Weights of a small transformer language model.
Size: 23 layers, width 256, 2 heads of 128, MLP 704 SwiGLU, vocabulary 2628.
Architecture: rotary positions, untied embeddings.
Training: a variant of Muon for these matrices, 511M tokens, 8011 steps.
Each number is 128 + 24 x the weight over its row's rms, rounded and kept within 0 to 255. Layers, rows and columns count from 0. The size above them is the row's rms in percent of the matrix's.

# layer 6 MLP down, 256x704, rms 0.0603, rows 40-79, columns 528-703
size [100  99  93 103  95  92 107 105  95 100  99  96 100  98 108 102  92 146 101 103  95  95  98  96  98  93 100 102  98  98 104 106 101 101  98  92 102 100  93  98]
[[148 114 136 160 147 109 149  96 157 165 104  97 119 171  73 130 156 132 109 112 159  95  78 113 136 100 137 192 151 161  92  81 127 150 153 107 127 133 124 121 100 151 132 130 143 129 156 106  95 146 159 150 110 123 151 108 120 117 156 122 145  79 133 116 125 111  92 116 171 105 143 123 122 166 132 132 126 126 112 150 128 137  95 115  80 142 136  88 152 140 132 151 131 162 100 122 110 140 154  97 178 150 134 160 119 120 103 142 147 126 115 146 117  93 137 135 131 150 104 122  87 129 131 146 125 152 137 149 148 140 103 111 133 183 140 109 149 165  99 131 127 130 141 143 167 140  73 153  88 147  58 143 114 141 110 140 119 113 142 134 161 117 111  84 146 131 150 160 104 155 145 109 138 179 108 133]
 [178 142 131  80 152 150 138 143 137  81 136 126 123 114 166  95 170 145  95 118 126 163 100  76 123  89 116 151 108 177 148  89 149 127 120 123  81 124 116 141 164 128 138 125 136 129 117 111 112 130 135 167 143  98 109 108 129 146 165  90 168 164 111 140 117 118 160 117 154 115 106 153 110 129 151 107 113 137  88 130 129 135 118 123 126  96 136 127 123 157 141 136 116 147 134 144 145 130 116 123  95 181 105  89 154 141 148 116 136 128 137  99 124 126 118 168 142 115 125 114 115 114 149 135 129 114 141  93 140 147 126 103 145 125 105 119 127 117 127 120 160 142 122 155 157  72 100 141  85 170 144 144 172 134 133 123 136 112 136  90 157 121  93 167 145 138 170 144 119  72 129 139 149 139 126 126]
 [143 113 124 130 127 124 146 157  85 134 146 147 108 107 134 104 162 117  98 155 112  98 126 141 113 126 144 106 103 135 101 115 143 128 126 166 130 108  90 153 149 128 101 149 124 110 140 149 103 152 102 129 114 105 144 121  94 146 127 152 110 104 104 137 152 117 139 146 142  95  93  63 126  98 186 127 128 114 165 150 159 127 151 120 135 120 103  71 102 146 140 115 124  57 112 131 125 113 158 142 125 127 121 110 108  82 118 139 116 103 139 158 136 128 175 137 147 121 146 137 128 114 150 137 165 108  93 172 119 125 138 197 110 109 127 161 113 161 126 126  92 142  93 160  88 136  79 142 121 116 112 157 161 131 134 143 108 129 108 149 154 101 115 170 181  91 118 113 129 103 119 117 105 136  93 125]
 [ 85 128 111 131 109 128 137 134 148 103 123 140 116 149 122 129 102 139 100 101 149 103 162 108 137 129 116 156 137 135 132 132 133  73 103 141 150 104 164  91 122 129 114 118 135 155 116 132 142 140 129  97 135 136 130 121 100 129  69 124 127 120 110  95 156 122 148 135  86 140  94 105 125 135 188 148 164 130  85 152 146 100 159 131 159 119 158 122 129 148 109 151 132 102 191 174 169  73 155 120  86  77 116 179 136  81 125 136 107 146 129 134 128 124 141  99 150 103 143 161 132 116 112 126 127 158 145 117 137 105 153 124 150 116 131 132 155  99 150 140 128 121 138 117 149 110 167  89 140 116 139 124 108 140  99 146 175 104 111  92  96 102 115 104 176 119  88 142 121 184 114 120 144 117 100 118]
 [134 115 118 110 156 159 172 120  91 148 199 138 147 102 139  94 147 165 148 126 168 149 131 143 127 111 114 108 119 141 151 131  68 104 131  94 136 126 128 105  88 157 121 125 107 123 168  90 145  82  96 108 155 118 124 144 170 141 100  82 136 158 161 137 121 144 181 139 125 126 151 148 162 164  79 135 128 124 152 124 109 112 143 132 140 161 108 106 128 106 149 109  98 130 155  96 111  86 135 155 119  96 131 119  69 150 139 139 163 136 174 136 119 141 111  89 130  99 128  99 151 113 106 108  92 116 126  91 124 128 131 166  97 162  98 133 156 147 114  97 148 132 150 125 156 182  96  89 138 114 163 137 113 125 119 152 139 137  84 129  95 126  94 108 185 105 100 118  97 100 157 140 181 122  91 115]
 [ 94 120 132 121 119 147 171 120 130 111 159 100 128 123 125 117 163 139 144 169 124  95 144 140 108 125  80 112 112 155 122 154 140 165 139 104 151 181 141  91 155 129 110 135 122 105 130 186 130 127 126 120 108 108 148  95 153 124 164 125 139 177 117 161 102  95 121 118 115 125  90 117 104 132 144 130 106 128 131 157 128 101  94 163  98 119 148 111 105 125 134 119 157  53 117 137 155 176 125 130  74 130 177 120 136  82 122 146 132  76  84 131 115 145 167 145 164 162 115 163 129 125 100 136 149 116 125 178 134 116 123 147 204  87 102 125 110  99 129 136 119 129 103 164 105 108 131 156 120 120 109  94 141 133 101 139 132 157  83 160 114 144 166 134 130  72  78 206 161 108 125 130 146 134 118 113]
 [110 134 146  65 141 130 103 173 134 128 122 120 146 136 145 117 110 106 130 111 154 124 123 122 157 131 150  96 119 143  99 118 139 176 123  94 137 132 144 105 138 122  71 122 191 122 125 107 127 138 140 150  90  81  97 150 113 130 128  92 149  78 166 143 140 144 115 119 170 130 127 138 157 135  92 116  81 124 147 118 135 106 160  87 139 173 113 126 116 126 170 136 148 200 157 106  83 148 186  91 161  94 133  88  79  93 168 124 126 106 159 171 108 131 132 177 143 160 101 116 136 106 169 123 117 122 144 116 128 119 163 119 156 150 123 164 103 120  97 136 104 139 157 132 105 124 107 131 155 143 134 154 136 122 141 173 182 125 136 150 135 112 127 144 158 136 121 110 103 146  97 131 105 154  91 132]
 [121 101 133 122  90 141 124 144  90 112 112 137 129 128 127 103 129  90 101 146 141 132 137 113  88 122  83 163 122 153 170 121 142 111 107 102 153 111 130 127 178 129 106 137 181 129 126 129 148 128 142 133 136 141 141 161 128 139 127 124 142 109 116 131 110 132 107 101 162 161 152  90 156 116 152 133 109 118 125 130 128 138 144 119 107 138 106 175 132 130 131 128 127 119 113 148 145 105 130 178 192 153 118 158 167 134  97  70 134 176 133 107 140 108 143 116 113 160 116 164 103 144 136 142 153  94 137 165 148 130 145 155 163 166 119  92 113 140 128  97 129 113 116 116 126 132 124 138 119 164 157 154 138 132 162 164 160 135 110 118 143 138 121 151 128 111 154 118 133 148 108 123 123 113  94 121]
 [130 103 115 131 112 123 127 121 132 115 122 120 122 120 139 171 123  94 131 164 127 117  87  98 131  99 124 120 106  97 124 128 121 174 138  81 141 169 132 117 173 184 128 120 135 111 129  72 132 106 137 109 154 130 121 115  76 126 133 118 115 143 143 116  96 124 115 116 113 149 123 122 147 106 121 141 157 128 103 177  89 128 119  84 115 139 145 152 104 132  93 131 105 160 123 141 113 144 159  99 131 114 125  75 113 109 129 116 163 116 141 135 138 115 134 130  66  91 141 118 182  91 132 117 155 128 130 117 139 100  96 121 161 127 102 178 155 112 130 107 126 122 106 117 124 113 143 133 162  77 105 134 137 124  99 128 116 127 137 116 153 118  84 132 123 107  87 168 129 132 109 154 137 169  45 131]
 [143 135 130 103 125 124 129 133 129 125 133 122 147 145 120 130  43 162 135 100 107 105 100  96 110 103 108 123 140 132 117 140 116 134 145 114 123 152 188 110 114 129 140 130 114 135 150 149 132 127 129  87 164 139 134 144 135 135 157 157 149 160 111 168  99 105 181 166 126 123 106  86 132 156 100 120 132 113 109 136 164 136 138 123 133 146 112 109 104 126 110 111 126 156 150 138 161  96 170 119 155 127 139 144 148 174 110 112 144 123 140 146 138 136  81 167 122 129 164 122 127 162  93 150 144 120 121 120 146 129 120 168 155  98  77  32 167 166 100 126 137 103 148 128 130 133 151 147 112 114 158  77 102 142 135 107 118 111 165 133 147 132 129 153 145 118 134 132 148 108 164 107 113 133  51 140]
 [138 138 119 121  89 137 110 109 156 115 125 142 116 133 143 143 116  91 127 119 138 129 119 138 100 122 162 101 129 136  86 125  90  86 142 139 119 160 120 131 114 128 111 103 124  68  83 153 144 167 101 147 109 150  78 155 121 117 136  93 130 120  48 149 134 138 104  80 136 128  90 107  98  87 114 123 120 126 218 154 145 162 166  89 106 129 140 140 136 134 152 110 112  92 100 116  89 134 132 112 145 156 125 142  83 111 109 152 140 149 106 143 131 158 157 145 135 155 108 106 122 152 132 146 112 149 144 117 141 150 116 124  94 112  92 114 110 131 137 120 169 132 134  94 194 154 133 165  88 137 157 129 148 162 103 121 145  98 111 164  94 131 113  96 178 108 151 128 119 105 147 164 156 117  89 126]
 [150 171 144 129 121 131 110  83 114 129  96 102  94 132 144 135 125 141 167 139 164 124  91 136 116 143 148 130 123 147 173 152  64 132 141 120 153 125 131 136  81 139 114 110 118 131 113 172 126 132 105 108 105 100 134 122 139 156 159 106 157 112 133 148 103 131 116 120 117 144 122 119 135 143 122 113 138 125 131 121 142 143 161 117  95 158 127 123 157 150 185 157  99  73 108 132 124 148 111  82 111 191 122 166 141 126 122 118 116  95  72 133 141 153 122 135 123 130 112 144 129 160 110 125 142 124 122 119 154 139 111 104 133 119 110 141 139  84 130 144  70 151 129 132  94 138  93 119 131 106 151 166 106 156 145 123 143 133 163 162  88 139 142  68 125  81 132  82 105 153 134 136 152 101 146 123]
 [184 138 126  92 127 118 128 153 167 135 125  88  91 111 168 109 104  88 116 165 138 145  88 132 116 149 124 108 130 126 144 123 107 142 152 147 126  79 104 144 134 122  98 135  85 131 158 150 118 121 150 124 112 127 121 119 186 104  98 141 120 157 121 118 112 105 139 154 143 108 157 111 136 121 119 150  97 130 139 107 152 106 147 135 119 116 130 135 151 118 115 149 105  88 144 139 116 154 132 109 127  67 122 158 160 105 115 136  68 148 130 100 151 176 104 177 175 131 129 122 131 127 140 135 132 136 125  67 105 143 113 170  95 107 149 198 113 130 116  99 105 139 130 102 132  81  93 102  91 157 144 149 130 157 109 100  97 108 174 136 111 114 160 163 146 139 193 122 112 132 127 116  94 161 132 150]
 [171 117 112  90 107 165  92 111 130  74 126 104 167 150 184 123  88 155 149 138 117 153 145 139 108 133  67  88 101 145 116 118 166 142 109 126 149  91 167 160 151 159 129 154 137 116 132 128 137 152 119 121 109 100 139 104 153 134 115 150 109  92 122 143 155 148 110 185 110 117 122 144 165 101  97 100 140 133 132 144  77 135  93 134 101 114  91 132 121 123 140 129 153 129 116 140  92 125 175  97 137 108 108 127 121 156 151 121 149 156 121 180 110 127 135 154 109 151 146 132 152 113 127  94 107 181 107 113 102 136 109 125 156  77 141 110 135  94 138 108 131 131 115  84 103 139 146 144 149 111 137 135 144 115 132 136 120 107 131 128 109 136 112 107 150 120 125 162 130 127 129 114 158 127 108 134]
 [104 143 131 152 135 135 142 122 145 181 125 152 146 101 129 132 142 154 100 191 184 117 103 106 161 118  96 130 134 141 112 153 100 136 153 121 121 120  96 124 100 120 139 117 110 139 111 139 139  83 121  96  94 121 118 133 154 100 122 127  94 128 143  84 159  86 145 160  89 163 104 119 129 131  84 101 107 117 156 109 144 154  97 154 179 174 124 117 144 132 176 140 133 102 138 183 104 178 120 131 148  72 139  97 106 118 149  97 162 106 147 147 124  99 106  94 111 115 126 125 116  88 121 131 106 115 132 130 142 107 130 110 125 100 126 129  90  75 169 140 136 121 140  90 131 139 161  93 180 122 153 117 112 105 123 115 112 101  96 140 106 113 152  90  94 102  94 120 162 169  88 107 126 130 116 174]
 [105 150 122 143 111 119 164 130 170 122 109 116 109 158 130 143 159  99 107  97 103 130 107 101  86 145 116 167 118 134 139  91 170 146 135 102 127 184 174 119 122 155 136 168 107 134 145 148 131 120 126 126 145 114  98 121 160 121 133 121 116 127 140 119 118 149 125 168 104 152 152 125 147 110 154  95 116 117 207 153 171 151 104 111 164 137 119  96 117 150 126 139 185 124 141 121 124 101  89 121 111 145 108 132  83 117 129 109 110 167 132  82 108 140 152 120  99 144 127 125 129 137 145 132 126 113 145 149 126 177 168 118 118 147 127 140 115 104 148 141 158 107 124 174 161 134 138 129 145 122 128 103 156 142 143 139 150 126 144 156 101 122 116 119 127 147  87 133 133  85 121 160 144 100 140 103]
 [140  80 134 146 112 132  95 130 134 111 151 208 155 154 140 131 185 164  97 124 135 120 151 137 116 187  97 131 118 152 150 138 178 124 150 136 116  86 154 157 119  89 136 134  98 158 124 148 135 145 130  72 139 110 121 100 133 112 131  83 145 137 129 137 119 112 110 118 140 133 123 130 137 137  95 168 127 122  93 117 124 154 160 123 104 138 126 116 126 116 124 148 139 119 169  97 129 169 128 147  87 174 144 143 117 103 109 122 101 114 163 187 140 117 135  95 117 152 116 145 109 118 135 126 129 123 157 143  77 160 138 110 169 140 158 165 166 135  65 157 109 103 115 157 138 118 165 112 101 103 170 146 148 120 102 130 113 151 126 170 126 139 132 109 131 125 155 167 139 129  88 124 163 120  86 122]
 [160 110 136  93 148 132 128 137 139 147  93 138  85 120 144 139 158 105  97 140 117 130 133 140 125 131  92 154 152 128  85 108 115 174 106 113  98 194 128 157 153 133 119 139 125  97 152  47 119 114 128 133 156 108  87 124 162 138 122 128 119 104 150 108 174 123 122 113 160 118 101 118 150 144 147 116 107 121 122 130  99 113 132 131 155 107 133  90 145  91 108 110 155  84 157 165 142 116 114 129  99 109 103 119 117 100 115 123  93 104 129 136 130 101 105 130 112 158 133 182 165 194  74 148 146 115 158 132 121 118 127 117 202 145 129  32 118 139 128 151 160 141 159 141 128 147  82 109  91 127 107 187 110 165 138 146 182 149 179 140 137  86 158 155 102 148 139 133 115 106 138  98 139 154 161 137]
 [127 110 109 181 146 151 160 151 118 111  83 128 102 138 131 147 133  63 115 111 154 118  91 127  85  94 151 164  98 124  81 100 136 165 128 106 125 134 106 153 119 108 162 131 139  99 111 139 118 153 118 153 145 130 123 131 152 111 146 115 150 150 130 134 133 135 163  90 149 151 124 122 122 139 139 112 115 109 119 110 145  96 200 124 123 135 103  91 153 155 137 125 112 106 172 137 173 130 105 114 143 162 139 124 161 129 136 100 132 133 151 113  82 148 130 158 127 148  85 146 118 132 138 141 136 152 109 123 143 131 112 144 170 111 161 131 115 135 146 150 169 149 124 139 121 122 115 118 102 144 189 147 181 103 115 100 127 123 156 110 144 121 122  99 102 128 121 151  92 123 148 109 118 138 149 129]
 [159 127 135  84 129 125  74 145 153  81  90  97 143 148 119 100 164 124 144 130 117  78  78 122 138 125 123 122 118 179 118 125 109  78 151 111 176 138 135  99 102 130 104 123 134 114 113 158 133 173 128 117 147 121 124 108 120 153 133 161 161 138 150 120 140 119 152 177 121 136 119 154  95 122 139 102 128 128 139 136 153 138 136 149 117 100 113 151 113 122 132 156 191 103  77 104 119 173 137 122 119 134 147 142 180 102 156 148 134 110 137 128 111 143 117  94 124 114 137 139 159  91 109 142 132 143 148 129 171 159 103 141 151 124 128 170  82 148 167  99 148 125 148 133 165 100  92 139 131 118 143 136 122 131 128 128 115 124  76 174 156 117 181 101 107 150 100 103 134 134 104 107 163 138 145 122]
 [ 89 137 134 155 146 126 136 148 129 119 105 127 105 118 116 137 131 151 129 115 145 121 131 139 126 115 169  99 134 162 118 132 123 129 122 106 116 110 123  97 103  82 187 121 127 126  94 121 123 119 156 139 126 113  98 112 130  85 129 145 148 153 107 147 151 135 115 118 137 158  81 194 138 104  98 125 123 119 125 138 119 113 135 124 125 101 144 149 116 165 121 129 151 130 117 162 112 152 173 102 106 117 131 104 142 179 133 110  48  92 121 143 123 120 144 123 112 153 131 104 151 171 121 141 122 133 134 150 144  77 128 115  98 158  99 108 146  83 143 145 133 129 125 123 112 126 116 126 189 145  99 140 126  76 150 131 116 115 114 170 136 130 148 156 108 133 112 156 122 107  70 126 104 135 137  68]
 [102 146 113 124  88 122 130 129  61  99 132 183 123 137 133 106 127  67 166  94  91 134 127 112 137 131  92 114 112 162 103 137 150 120 108 128 150 158 126 151 130 117 108 112 144  88 107 129 127 147 125 121  99 162 140 142 107 141 136 139 118  95 107 108 124 147  96 119 137 132 137 146 143 114 124 154  98 123 109 129 114 117 160  64 155 115 131 120 141 171 151 112 117  91 121  94 132  68 126 120 135 137 125 153 134 118 126 102 137 130 143 112 118 124 142 132 117 141 121 130 131 118 154 123 160 133 160 118 130 128  82 115 145 182 167 154  96 113 105 169 159 135 130 146 130 143 143  98 134 150 146 157 101 116 113 137 128 106 111  94 136 139 118 131  95 142 121 144  98 145 135 100 146 158 120 138]
 [107 106 116 123 108 112 116 142 108 119  82  79 100 115 130 168 125 117 169 104  99 135 142 111 168  88 117 147 154 160 123  95 162 130 125 117 131 121 128 123 158 103 138 131 131 116 133 126 141  81 141 113  93 128 108 146 150 120 134 153 152 105 117 106 121 108 140 143 139 138 111 143 165 107 106 107 130 124 179 133 116 142 123 133 106 160 122 130 129 139  77 110 112 109 142  78 145 141 149 122 131 115 135 162 110 172 152  98 131 144  94 117 156 138 112 149 200 164 116 168 175 116 131 142 112 113  93 138 133 117 159 140 108 142 153 119 117 107 107 154 124 153 132 127 136 176 190 133 141 119 119 138 123 142 143 127 128 101  97 109 132 134 150 118 150 146 198 166 148 152 144 108 138 107 145 147]
 [114 124 116 134 118 111 125 182 133 135 158 125 134 120  92 129 114 127 148 121  72 132  87  98 139 128  92  99 122 143 171 131 133 104 142 128 118 113 124  84 138 170 103 133 117 126 153 112 126  95 111 104  79 107 160 143  84 134  85 159 128 119 153 105 102 102 153 155 148  95 167 123 139 107 110 115 168 130  91 138 150 155  88  89 155 105 118 121 148 113 156 137 126 126 137 127 125 121 101 147 137 128 132  99 173 158 110 123 157 141 168  96 103 107 139 153 128 106 131 130 131 127  91 134 135 169 109 128 116 114 136  88 103 139 166 146 153 148 184 103 114 147 115 107 116 131 170 134 125 133 111 122 143 119 163 106 143 129 135 159 145 127 107 124 133 101 155 158  91 151 113 140 138 122 129 109]
 [139 116 132  86 143 131 154  80 125 116 162 175 188  91 140 129 132 144 121 125 122 138  87 140 107 128 113 127  95 109 164  85 135 172  99 141 177 126 104  58  96 125 120 151 120 110  76 126 131 164 131  83 145  99 153  84 103 129 142 132  93  87 111 113 124 118 119 133 173 142 133 140 148 125 141 150 119 134 129 112 164 160 162 165 146 142 106 119 127 122 146 139 127 148 113 142 125 114 150 121 109 142 137 108 109  87 123 136 127 134 166 190 162 145 108 127  75  91 126  95 127 121 148 118 154 120 148 115 139 142 122 148 116 169 155 205  82 154  98 151 120 103 140  99 118 133 119 113 145 144 129 106 146 157 133 107 111 131 134 123 117 138 131 117 125 118 143 150 133 119 116 125 147 144 145 124]
 [112 103 115 112 115 122 138 193 130 108 132 136  83 131 151 169 135 135 123 114 135 145 120 110 110 115 122 155 129 173 186 119 129  67  89 106 134  58  97 154 135 161  98 150 137 105 126 161 138 170 122 119 128 120 106 126 100 141 121 114  89 138 146 107 167 128 148 112 169 119 140  96 135  89 132 127 140 126  68 133 128 110 133 126 160 178 136 135 143  84 104 145 116 117 139 120 133  98 119 156 179 125  78  94 177 115 146 128  91 124 103 140 112 143 179 145 152 133 121 132 114 116 120 143 142 108 130 133 121 151 114 117 148 137 118 108 145 167 114 141  79 151 130 143 131 115 104 136 151 145 190 120 113 114 113 153 121 136 160 175 144 106 107 161 155  82 107 157 136 132 114  80 135 111 139 135]
 [119 155 111 156 147 122 149  82 145 148 115  89  87 130 143 132 129  83 113 152 134 142 138 111 138 189 136 119 103 135 108 135 151 138 134 123  96 123 103 164 146  81 132 149 151 134 135 171 104 135 106  94 105 107 135 139 125 113 129 111 110 110 130 153 142 158 123 173 134  78 126 139 121 151 147 111 149 126 128 109 131 154  96 135 139 112 137 153 138 123  92  99 137 103  83 125 115 137 125 164 104  87 127 126 130 180  98 107 108 147 139  69 115 151 118  96 139 137 123  99 133 125 102  99 139 132 143 145 150 125 116 113  86 133  88 113 179 140 100  96 132 142 116  77 113 129 113 132 158 111 130 105 121  84 115 125 107 115 128 110 123 105 120 108 116 121 160 101 151 119 110 127  79 142 130 114]
 [122 111 117  57 176 114 138  94 105 128 186  94  94 134  91  91 137 108 165 123 116 139 144  74  86 130 100 152 117 103 144 122 118 126 100 128 143 133 108 119 106 174 127 139 158 114 119 147 137 132 105 106 129 179  66 145 125 118 143 138 183 119 146 129 136 136 164 141 153 155 131  67 122 180 121 114 137 125 104 141 133 158 131  99  96  92 145 150 150  99 164 137 158 130  79 107 101 139  94 168 119 124 122 144  99  91 130 123 114 128 158 107 107 120 133  90 130 138 170 116 159 119 139 129 153 136 169 117 104 193 141 111 137 121 102 160 117 125 102 150  86 146 105 128 119 111  96 104 134 146 112 111 114 145 152 165 123 106 160 139  89 154  99 153 117 148 130 107 109  87 113 116 126 145 128 113]
 [160 120 125 135 138 116 110 127 126 121 141 158 120 135 100 124 133 137  88 115 135 122 120 120 110 137 166 104 113 125 169 172 160 140 129 151 122 148 126 127 120 151 135 124 161  89 131 166 138 135 152 155 129 128 132 117 147 145 139 146 126  94 120 155  92 115 103  77 208 157 109 104 162  87 142 106 135 119 117 119 135 108 130 146 107 117 102 116 126 143 163 115  99 107 120 138 129 117 143 123  96 162  97 129  74  91 109 119 136 142 182 166 101 131 128 108 186 110 127 143  97 118 113 151 118 123 109 104 175 114 142 119 175 122 135 111 115 130 114 146  85 107 146 115 138 133 152 127  72 162  86  72 107 135 130 145 193  96 142 113 134 150 151 105 103 174 105 110  92 142 135 113 143 136 123 128]
 [122 117 121 111 122 134 124 149 109  90  95 112 140 120 176 161 131 108 133 112 142 112 182 123 127 118 160 139 153 104 120  94 119 100  98 152 156 145 177 117 155 146 117 128 144 119 130 128 133 102  92 129 144 106 122 122 140 104 131 149 115 152  96 137 190 166 113 127 148  99 146 106 120 140  70 159 163 143 128 104 102 105 129 101 109 106 139 159 131 132 122 141 133  90 115 120 166 152 130 117 153 120 158 130  93 155 100 134 113  93 146 147 154 133 147 138 128 134 126 168 143 110 130 123 171 140 114 127 124  86 157 143 141 105 140  78 153 156 101 126 157 109 112 135 123 146 135 124 143  93  55 146 105 102  61 154 107 134 135 125 144 118 125 161 168 119 169 136 134 145 153 124 135 136 123 125]
 [101 110 121  84 107 115 140 126 175  68  89 132 103 118 155 133 114  86 136 149  98 129 118 168 129 105 142 158 102  78 108 123 137 124 117 100 123 115 153 147 173 152 149 139 111 135 144 128 145 130 114  93 126 136 143 125 168 122 112 134 106 103 114 116 172 137 150 122 123 160 111  79  96 113 208 154 158 125 152  95 131 114 151 141 142 126 121 160 128 136 147 150 137 157 115  86 135 116 132 129 169 190 100 140 155 104 142 114 145 147  92 106 131 119 148 153 114 115 118 123 107 109 111 126 131 168 129 139  96  94 131 163 120 136  96  84  97 164 143 113 124 138 121 114 129 112 108 132  88 138  84 165 143 108 120 147 157 130 205 108 156 138 135  92  96  77 108 138 119 168 123 136 139 113 169 116]
 [135 167 129  95 139 100  97 137 143 107 114 133 126 134 130 117  89 104 131 114 140  78 123 109 124 125 100 171 130 125  96 121 129 130 129 151 170 111 161 120 139 111 111 108 135 137  86 163 105 173 131 155 130 119 160 159 133 139 124 145  95 165 133 128 136 152 131 113 121 158 113 102  62 110 158 189 125 135 130 128 144 103 156  95 116  92 128 165 148 138  98 120 157 102 145 126 132 129  77  91 165 107 109 112 158 132 152 139 140 121 104 102 125 116  88 117 127 133 122 146 146 144 125 115 127 146 133 158 111 136 133 120 136 150 113 180 102 164 167 115 117 136  96 139 103 136 130 149 140  87 143 121 138 153 154 126 124 152 145 128 159  94 109 112 154 148 177 107 133  85 133 115 140 155 154 117]
 [122 144 112 131 104 134 139  73 110 116 110 127 153 107 129 117 138 102 152  97 124 155 129 103 157 134 131 106 121 132 128 167 136 113 171 143 105 148 130  92 132 151 145 116 144 122 112 158 127 146 137  93 128 152  99 135 119  96 104 152 120 135 132 153 111 123 108 176 113 129 164 138 152 101 122 111 126 132  74 138 110 101 117 149 162 104 101 128  81 129 133 142 134 131  92 163 104 161 129 106 125 166 123 159 141 150 111 125  87  95 149 143  68 104 177 164 116 123 126 132 142 158  99 124 117 112 139 113  98 148 126 130  84 156 150  66 126 100 111 123 105 104 162 129 170 160  98 125 113 122 171  89 153  90 112 141 138 153 153  91 124  92 118 124 151 122 131 157 142 175 104 153  54 145 167 139]
 [167 168 135 140  80 135 109 140 123 105  94 128  90 112 118 169  81 156  98  91 116 154 142 136 134 129 137 152 129 105 157 140 103 159 102 124 152 119 143 165 130 120 152 115 139 143 100 141 109  99 137 146  96 146  69 125 188 147 196 125 110 135 155 120 107 131 115 131 138 146 138 146 122  91  82 111 104 121 147 106 137 116 123  86 143 152 145 176 161 134 109 104 115 108 116 140  97 155 138 165 137 145 117  91 135 104 109 142 126  97 111 160 132 114  86 109 122 114 122 127 121 115 133 136  97 120 161 139 119 181 145 161 114 153 132 145 145 156 133 134 110 147 111 139 120 101 138 130 127 144  99 100 140 133 128 125 136 157  87  83 148 168 163  98 157 121 145 163 162 126 172 144 118 164 122 147]
 [139 143 116 132 130 128 131 139 133 104 167 146 144 112 118 114 170 119  97 148 161 114 169 155 143 148 159 130  99 121 121 135 125 142 166 122 106 126 180 151 177 147 107 154  94 146 134 127 120 136 108 171 129 136 145 124 136 128 110 116 145 124 121 129 105 126 128 114 111 133 110 150  98  94  95  99 119 127 112 112 176 127  76 151  99 137 150 168 144 135 166 175  98 127 139 119 122 122  85 117  97 152 110 108 138 136 125 129 122 114 112 153 119 142 104 143 151 110 118 114 105 131 116 151 126 114 177 122 139  92 132  70 164  90 139 161 149 109 111 130 139  95 153 170 138 121  87 120 145 133 123 140 120  86 112 116 117  99 140 145 131  55  69 137 124 131 139 127 121 132 142 132 113  93 143 121]
 [126 133 122 116 175 123 164  90 112  79 161 183 119 115 106  96 143 174  85 114 161 140 119 111 130  93 148 120 145 136 114 120 158 151 105 120 157 115 123 118 183 140 111 126 124 115 143  94 125 127 139  91 115  92 165 173 130 140 155  96 107 142 133 120 120 111 129 112 160 181 118 139 122 170 162 107 142 122 137  90 144 170 122  93 116 160 161 133 102 122 126 130 113  85 148 129 101 169 139 148 139 132 149 116 168 134 134 115 127 121 116 114  91 152 148 150 115 105 137 134  82 166  98 121 101 147 127  85 136 155 137 149 133 137  89 128 115 144 118 114 149  72 131 129 136 129 128 121 119 156  85 139 121 121 142 100 160 141 101 158 114 103 105 161 136 124 140 131 133 157 125 107 139 149 142 121]
 [121 160 136 119 116 129 143 142 135 152 116 143 128 133 121  81 139 138 116 104  94 145 108  73 148 181 119 157 104 109 131 154 109 142 162 120 125 139 126 129 142 111  93 124  85 142 142 169 164 126 148 125 122 184 137 105 120 110 105 136 118 115 153 127 122 158 145 144  92 134 144 152 126 143 167 103 162 140 166 138 184  91 133 142  86  65 129 135 143 117 123 110 135 129  88 128 145 153 138 160 130  75 139  99 152 144 111 120 113 106 127 119 150 110 177 139 130 163 117  99 165 144 108 118 179 129 107 139 131 157 148 118 116 127 117 156 108 155 144 160 166 138  93 127  86  97 145 142 152 120 101  95 132  80 208 151 155 130 116 115  87 145 121 138  95 135 111 139 129 138  79 137 153 107 105 115]
 [119 101 145 148 145 130 114 126 119 105 138 116 116 154 164 127 163 110 115 123 168 119  91  88 145  91 138 109 164 154 122 143 138 111 127 161 143 133 120 109 117 105 122 121 149 134 101 123 115 107 148 143 127 166  79 142 136 141 144 151  82  98 132 121 156 124 125 109 159 140 160 144 116 176 124 133 152 129 144 124 128 134 133 133 123 147 135  50 148 141 102 167 122 103 131  85 131  84 134 110 122 166 129 126 106 134 106 122 126 168 151 127 152 136 112 133 121 141 142 107 124 127 137 124  93 157 123 143 115 165 120 129 117 117 129 153 131 173  99 143 155 111 131 155 103 131 139 108 112 136 110  95 126  97 159 147 140 187 156  91  95  98 136  75 112 160 127 149 127 156 100 177 140  76 113 122]
 [ 91 139 118 112 154 115 115 146 127 162 173  81 121 168 107  82 119 147 118 163  95 105 126 141  82 154 152 167 160 144 125 110 144 126  92 146 137 114 131 144  66 147 144 134 133 146 160  92 138 136 118 123  99 119 161 115 121 119 154 128 170  92 122 121 157  89  97  93 124 144  98 116 152 122 153 157 102 118 139  89 161 107 121 110 148  85 131 152 136 105 130 146 164 146 134 114 173 152 156 109  98 155  83 141 133 127 132 133 159 111 174  88 129 109 128 102 121 118 119 130 130 127 101 139 109 125 146 155 150 171 144 143  85 117 137 191 166 165  90 104 129 159 129 120 142 116 127 111 136 143  97 105 118 161  85 171 102 137 149 121 135  99 173 100 120 133 165 130 122 163 117 104 107  85 141 100]
 [137  98 106 132  71 118 121 133  94 129 121 153  98 115 131 125 139  79 102  73 122 120 157 127 148 111  95 156 139 158 139 148 134 132 112  87 181 119 137 104  94 104 187 144 140 172 135 160 133 119 167  79 129 169 134 108 152 127 175 128 169 157 161 111 124 114 134 125 133  82 120 154 138 134  98 118 146 131 124 118 137 122 128 103 151 116 132 156 153 166  93 148 137 127 156 144 103 168  95 118 129  60 145 142 139 105 127 146 123 166 110 103 106 113 144 135 154 111 134 101 123 111 112 129 132 122 157 151 121 121  93 110 116 147 105 118 172 126 132 140 120  94 131 120 133 110 106 121 125 156  93 131 118 146 119 119 133 159  81 114 110 107 123 122 112 167 148 172 136 123 107 124 156 151 142 130]]